config.yaml
n_kv_head: 5
d_mlp: 640
norm: "rmsnorm"
norm_eps: 1e-06
init_std_up: 0.0399
optimizer: "muon_variant"
lr_head: 0.00689
schedule: "wsd"
final_lr_fraction: 0.1
steps: 9940
Each number is 128 + 24 x the weight over its row's rms, rounded and kept within 0 to 255. Layers, rows and columns count from 0. Numbers have three digits each. The size before them is the row's rms in percent of the matrix's.

# down: layer 9 MLP down (transposed), 640x160, rms 0.138, rows 525-544, columns 0-159
# up: layer 9 MLP up, 640x160, rms 0.325, rows 526-545, columns 0-159
down525 104:120110169118130107126129110104115070105137103104161138089122127115149133118064142119125119120092161124142143144103182113143088117139133106148116125090137166187138115124122111131082119085103119144149121174113144136095107130084123100118099132112147141140086108142172117104121130124101160100117150105113156116116155095170122116107155106110121131133160142122123181136174104171115088114153151147138124099114128119117170147116126120107079159136089119167101145152108117083145108116122140
up526 114:128117164166110125134120144129151127107155146181144100138134130150131132127137094113155149145141063140120165126104154142129155119131123125180115130091164072149119112147151129105137099141122143129132113098077108142186121108128114150125113122087165130173122111136164117138178114132135135132109091134109129099114071095083153103134150169155093127103128137118105125119132079092093131148090125134102120114121114135136101114130152153131116148135094143083127092101138179089108174137134128
down526 109:144167121105160078124109162128087148150143119110132111084123142178160132137132126160127146140150109161144118085074131101149151143105108117136058122101090133142148094102158154135164158146103135137134141134087114135130087141127119118148145114133159114108110154141160126143132125105107108131112113157163126126141164149105137159103111108101157128110101101106125114110161126137153111128118108129142133105115143089129144118146152201131125082124163154149132092102143201123084144127105102
up527 105:177142147103145143154116159146129115176131116128126094104112120132139132115097081128136116117140139134141126171144126180113135111067113060141147183134130122109137136138106152109127139130107113141117161093153145113108130122119123120087136179086122130175162088161169124114101159119180134158133115117156115163107120143135141107102109120161096132132140135112122147135127159143135139090138157113091143114093155115120110081128129135135136130095134096143134161154134086197113090097155136
down527 104:110146114167097148123168147140114118144123129114099110160105104101122134103159147135108109082131140155073120124101134159145111117127100113101156107167131128069123137132171134152123146124102122143089128132141155140097146148112093090178142129127152125135116126130172128132106109132174101107153161138127105138104136142138124125173079078171121113106145158112122120119100158127145137142154161117162163134087155125118121140154102084147168133109084142112169161115081120112095117093141166
up528 102:128105130099143086105113113147184138156117113125118136128134154145146083133102122138079145134130133099144128113156117117111093098123143127166086088131104129100142130068146139159137151143108117108116096135130143155139158123148159103080099092136139103184104088144136078148125092141129115157152130120176179146144122123142149083126131092153102123151158146130136196108137127164126139109131143116150122089130190088109158117151124137156153104149131125110103109145139120116139100123152105
down528 106:132162147104133153138189163124136157061148126144092162120109088149096114120120148121104109123141143103126107093122129135112100118145115135122067125125151089135089149155108125143128118076159130115107141105124136114127103125139176097138139139126120128144073155141101143102132161104153145092105156086081100151147125151109119134148070147160129127142054122142101090138141150101105113125149117128110100113103138170115156126154115101128159125143120111153164124106137104151170113128138122
up529 108:120102141130132107134077145132115134120129128112154119139096131122178130092137126127106147142126148160115152129109115108098089120126118181149112128127132121168150133101110088144143109165091110155141164107132104166118139131119104115140099121140134116152154117135082152115173129131117103088112066075130106135065116148154150153119151098126117133116181133116149128158145147150103099097142136162106107061130186150121146116086147131134097118189099117156129119149147129121108164103112125
down529 101:121117175104089158103140101097115145121143134133130097156120118124130102109178124132143114084091141129109160134071102107129136149106160137095132148117118121102078181077135113106118127176129151135124120109121085120101109115143157137150103153136118110126150146165130100150109178118163102100098170155129087139147136104111120127110109118159117089141108134122132174153072134115116145116106141124097084114129143144119136092147087148148069128122132137098141136141137097125140154162174122
up530 088:116099149099118136169110119146119132107140134129136127103117135144108093088172091112109107128083102153169138115096127139155119112103120151120144141116115116127149170156130080101172137145158112151159091111151130159127119116159125177150104152145129162141138130089130127142151135144156095132142100142143119152081098139083163149107101115113111132126122157142080155113172116107170121160135176092068141127110135111112119157113122120142182127143139181100170119153104146099119094128135115
down530 090:132131112135153137098124158127150132126103127151118117121106095104110096117106099145106074135141177135128111131154152153134102120108124101095148128112129115178106143104117065110120144145101159128090121104109072142091138100132120088110149148106144114127102126146107132163126125107177120077171145165115149147139137113097146155126078105110165147103184115112099135146168103100175135109155145160106131097146182150134160105111160143128160134123098140132133108136120139158132144092100123
up531 104:088166136109147106126143126132121109153152211168142126102111137134154106144104091111089145161077106147149162119147105130101162154109091140131103098133147138126094117121145134062103137124140123157125090126143093103102162097077109077091120149120100139100142118098146144128092120097154105105144159143087119111118112111099123114134124135138147127119126164145131135107135120133136131153145122097121135148121108108132156124122112091101148135181088075158112108146169122125112120107093109
down531 116:121105119165105151127111130171133128157122091117130172143129111093160124123114105127129138124119095123076142140120113147148097096093176144165142136132101127154146133104130132137173072103163110132139128087112106129124095086135139131144131138128120122126157081123097111170165151064132129105092135163182145147167095118153167065091085152121113158121131131137107106119141137136138123097130119125151131116095171113085140113106139113083120110110104139150114144124167135126172122137123116
up532 099:103155116075102115156114101096142123128139158123109110153169156142157097163135127121153095080157145147150112126143139085129144147084138131121093156173106130153138113120147082111154096124142100131111114135145110142136146143113094121161109102098123112110138162138138145137113158153134173129152065148113163127155145087118123126135085154136106141102110131151126128124142155086132091150179127161129145092126144148055160099143125121135122080174096140089118146127130145123131142120106110
down532 098:119117195168187085135088160119132126098135138112166132164090104108137106120098137173140101106173154147150128163149095109155127145164108138153114141126132147134176143142050086143146102124094148119111129108145167145131104166100112106105124149119167166140104093147188118122123160116135108111111140125130113131116125127154137134147117129133081084106126159113143105142139100135142138076113151138124141125123166161107133142134128126140104149105159136121130165124137101130094124119124147
up533 110:129121116148150129150142115095107117109132116118142119133157109098104130130167085129142135151092127104119162163129146120098098180135111105127104087132157159156134134147140152100107129112092094136144137164102116094105173139131108133132111095163077089103118140183076147157163085134140102105155131105052142128139145135124128143156099123138132161119132108126133120166171090089135138125099150164097127126090153138103127144125130109156111145159137159135109154130077165092119143138126126
down533 113:149131131161164128167118092106093122090184122141145187126150119153117132113147119135148152107146153132140122123145114099127149128135129145148124147171131116123166134132158144099133154163107082090142115147091150089166187182116139145142125119115103142118121140124153147124198146160114125155148135125124118100132134138107130085118136118131123140142128092105137123124147098195139124099105130140094098109099133149157139146081108142103087105160115126155140130141094094161178149103145158
up534 112:127129123113156092141136132100154115119154137115168176128078115121141145086073161140142139133150138127107131129134131167150141133160108101151120141112108099124142125161149130111104116129097128158086137178111123116091198111119105125146100119103116178156100120117157114116089155147150120172107124089122158126152121149144135088108112157136115169164140130113078137137095066117136116139161161150124170109103114101158136157113115115115072122161111127154167151109117125141106147138121120
down534 150:120130133118101146121128117109172169122097122082134173139138095103127147128100150110140135132142174126136162110136128128174089174166080110116143103118145111124155138155143131116068131141117147167129159139111144170091138126118112096147119151157088115121124142132126144136119188128111118096105109108143144127146108151143134102098108178134145156139155172101071142134100088113118099119137140090058139138102109135166142130160124124094095138147127120154131124119136133138114174083129150
up535 099:128136148145135141113116148137082148103118146144076062107098133139122139122175152128127130142133079159139147153145096178087120105118104084113170176133144121132110119119112120104171157104100134087149130141105095128126130141175130125176111129133134146130117126156128098169107175136133156166162119103102129112147159162115150098109116118139167170103163155085097138152123139185126127149137156093106148128146103144153145113091094142135121103145132127155117151125134137123096132110103155
down535 099:139119167115134102116102093143133129137096119094176149172123143136142147172131085151114119137098094205152134129120119079100109126084144111141132166149123128188148122132125160147118151125144147164155108115166116099120113104170133113092148131129134144092150121150168085095097162128123155117131137151078083136120122143104150130135101125117143114139147129135092164138131139157138131107156143108081124123107140148132138108114136176115147129128108188181148111147157126112123158130104121
up536 099:112092146114129117158123128109107086101122160145117144147108197096141142138106115144096143133122077140139105124120112085127170111158136094193088131091132128110077131162107122131130116119134139101101138096123118141168125108145139135134103142145152128146142106110137112133090124126129141145167118152089132149125081105029097161112133113149142084135133110126144081139130122113178108115170108098136139115099122140130138153157175133125142156154146106143123133144108117111114121169122117
down536 093:114135127140154131149110097153153106108107135126099125126134173140112101171146145144165174156170153118094119121106141160154114105088130119112064123152096115134071145087111127119125124118092126124167148175147141124132094155128124111112100106161113156114143118116159108101129127074101107109146113092133147112144103089121159142168104116137150134165088138122115164132108130123140115101126140156106140088118115126156113123102118123126157121156155093143074117066134099159082155135108122
up537 098:135143163127111121110130108116135115155149103122110094149116132143086121114164112102127105117120130087104129143147105190144138115123120120085125120113113141109156109098134107121108155125130138120140131133141150130118187123193124152134124091126132160155110129120121143093153100088140100137134071131113139125129112166129134143160136138113136119089138102119093159156148089135139110153079069123152087115134158093154163172132145155135124113146147155106105069139113194107123188153102138
down537 099:131084127130111120178151111154152101112156110150097101131123122100106141132126152174088086098119125140108087125184112140131110095119126112114157167125136126108153144108144115042101155123144142133107130119115094169109100108107106092142126098118126130164172112115161162167112127091127127113142118169118165122108166172144107099107116140137143125096085137110119093124121116152118149100142141096110110147126087153095122121147110124125137111158103126136148137106121126085151171127095087
up538 110:127138103140144120149140149133126111146170098143110144121115150156193139129177107121121095136107119161135097131139140114138113110144109104110125130086115107186150223155146131137149085124144180113119113114119109110165107146169131125113135142098129123140139122149153146133101137122109160159150120088136117099089134169124131118152129159117084156107080109085135084119178081108169127115149133160125134117123138096122119135092137110131130101148126099131108179137142115134126086123135107
down538 110:123113091113132136129099167147101128102096101129114105122144120121114114152117159108138158097141116146115111185083136146164123118124123154149126136130132136137130173117080140139142113131097104133090133146138122115142114160146137194142127132160158112101083141085165122135175094186093098155078095125131162133125095145096133067109137135124133099135109128089119105153114126133131135112140157156135117163158147099115156139162131154086146139088104118130123158128140146140161144089086091
up539 087:162091151127154178135103141162125111160090108121138105143153120112115138130137051127154143129104107102139156149121093139154077161099106096138128135132138123158102127111133169125174149146096088128127144126088116105108164100120091175111132142126123168148104107131069107113112132118143144143120095151107152129155167124113129114135141130073168129107150133105123077126139162167112105110120173118152145154153127134124123130101113108155125125150098147145107099132174108164131106158116107
down539 095:151148149122130139158138108129080114100165172107087124129114117091091119164180148124140121098160142143152113093158092120095108123094132123128091152113131148149136128159123155128129116105110123128117170108139136113125131116109133171098113106142154131068126130141125152119139107137148095115142119100109118165129090147085150120175122107139171075165094129109120127118130128145130142041127188113121106098133139162113115101091132105119125131099140132133122093147145121130095130123190140
up540 097:114149106142124107124107127138106099113117133145099135144125093092119124117116150083173103108085094122082095145153150125124146156140128171111112130148107122130130143086123122135133153112099160099110110120152132098144156154178125151154082160164141153124099108141097136129124158125141135097152110128105120147140176148102131104069156112126092123114151152114167088126090132115138087136143141136119097123114173146165114118128146083116130120164098129146117146103155110139069106157098064
down540 094:122155134111135128129089130137125116180162079125166086110133137129149142132167170138119148144122118131112127130118145115146118106079184128131117131121138155116144118103136142139153110144142120105115139133110102163099138120106139090148141109176120106136096127128181153140123111130125107082125109116151170153168109165159117057087142152124146143174162134158132127138132091122092155146140097110082143077138122088098139144136163140170115103094136124096102128142120136077135123083143131
up541 093:142145164174113132166121132143067136142151152118139100130109152125115110112111115164122099112100137156121143051163118122123104127146153128143115109113131159107097144118163127104154102171089117156117125139107161134123086117127135107174098157135158099159093091114139123067136132151119140140182132131144131119112130086143114151111180107148139100152172143159100121107140115126146094177134129147104121119095141119137132159091198130101133120138136098144134111113144130141087129149123140
down541 092:110109086126151084129159076157129154096085146141163112137112096129105109134101110201130121119158122136111136098172128127120115105139106136095138152146091127139109140116117135150168116102093124114158147118141131128150136154124163159110118137113104127162083146139100143121123111157110150123129139125133164133158086132113141037128134138110101143090150099137088133106136143160119114092086119125126104143145119137183140089164142092119151139147095099146115134126130150096153141136148175
up542 103:131133164121122138098135108116130119091140102136102091129160137121159132188126124139145097124112145129117091175160137091140086085103155119091148111098122083135151132127127118118103100139149144131137146104142123148130153099120116193120113146110093141154082108171085176107157141098105136076145164126124126106089127140146146118117136106132117112077153109106114127106122125119116066164175127169129115091141108142120134115129094142110111115145090126082169137122156102142139137129139097
down542 093:103116156156116101128122085140112166098109153145144108135167123149123129113130156147123145113167161120063117171144134130161135144104158139100125145087130109086137151141172171132134178090117146137133121126122135150175073145176075140139126102150137133114130168151105113129146138118168106091135112103064145128149127116090161092145123093112129114085158153156103096122119161128096125152129119142137122119157140102103172137088119125101102132122102107135116137134124107123155120125108158
up543 091:128115116134111122160111126165168116104135094150076169161093128192132170106096165127137187098154127147110113137173145155161136153097134140115119096104130118104096124120146143128139086119112195107126077121084127128136154105133163074127135114103096112112146144123137129120124095122145107122139116115113110143129163121088116148099126168129082148130132118156162131133132105129121103124110153143103145116157102143139132062167121120157134141133148156114137104147106116135095139105169125
down543 096:128095105123119139146094146126127120149094125108134118157159119101116145092110103106143136138133156107134100079134118156145100145127131152129162073139163151107083125132134120105104119152119109099106170104123119147151115131116125198157155069132126166092142155149127139139141109123141100136104123142150145145129124074139102116157131121173163080151113165166166151108083137136105185106119137146138152134123143140145137158131152116155154157156177133104113124155116109134122089164090095
up544 097:167155104122132114121143157126139054126133111101135123103143125156134142135177138125136151089095138138105101156109119124113143135132153124137117167140112101142131122125103142126139134137112139155103098100132122128104167171155155165095149118131127099144077147077135099114125103110098184125122139089110107097110119132160138096105157151105110143127200124109121060128102112119109164126097121081176111139143155096133106130140159133136164125118117111085122075156135106118110113119103139
down544 106:148130127102108104154058133116078143121076142127091129186124148126117169132098143150114110121148151107139132159142120134118077130091116166130154132165106136137180122169150124094170131126143130133110130126118136158119127166131145104109121126105117128143118132142159131109132151161150127167136141101122138139104148133159135136164126103129153100185107173151147123148107113197138085165138135108122123150146108127109143169158085137135165121143103099109095155096153166134096131126095118
up545 100:118132134113144117153161130176067098150120114111173133119125110120136080105185079140157135145102136159119153114150087084098180130097110125146129131183133143124123122111112122124134107161131126122089143119145135135103116123161128119139112129140102158138155114143146094083112114101178106170123136148132108126150112113173133178132150091166163091146160166137114094130114141129159131136110170121110092147140158127147115084110150140081157116118075127135119113145142133115103137127137110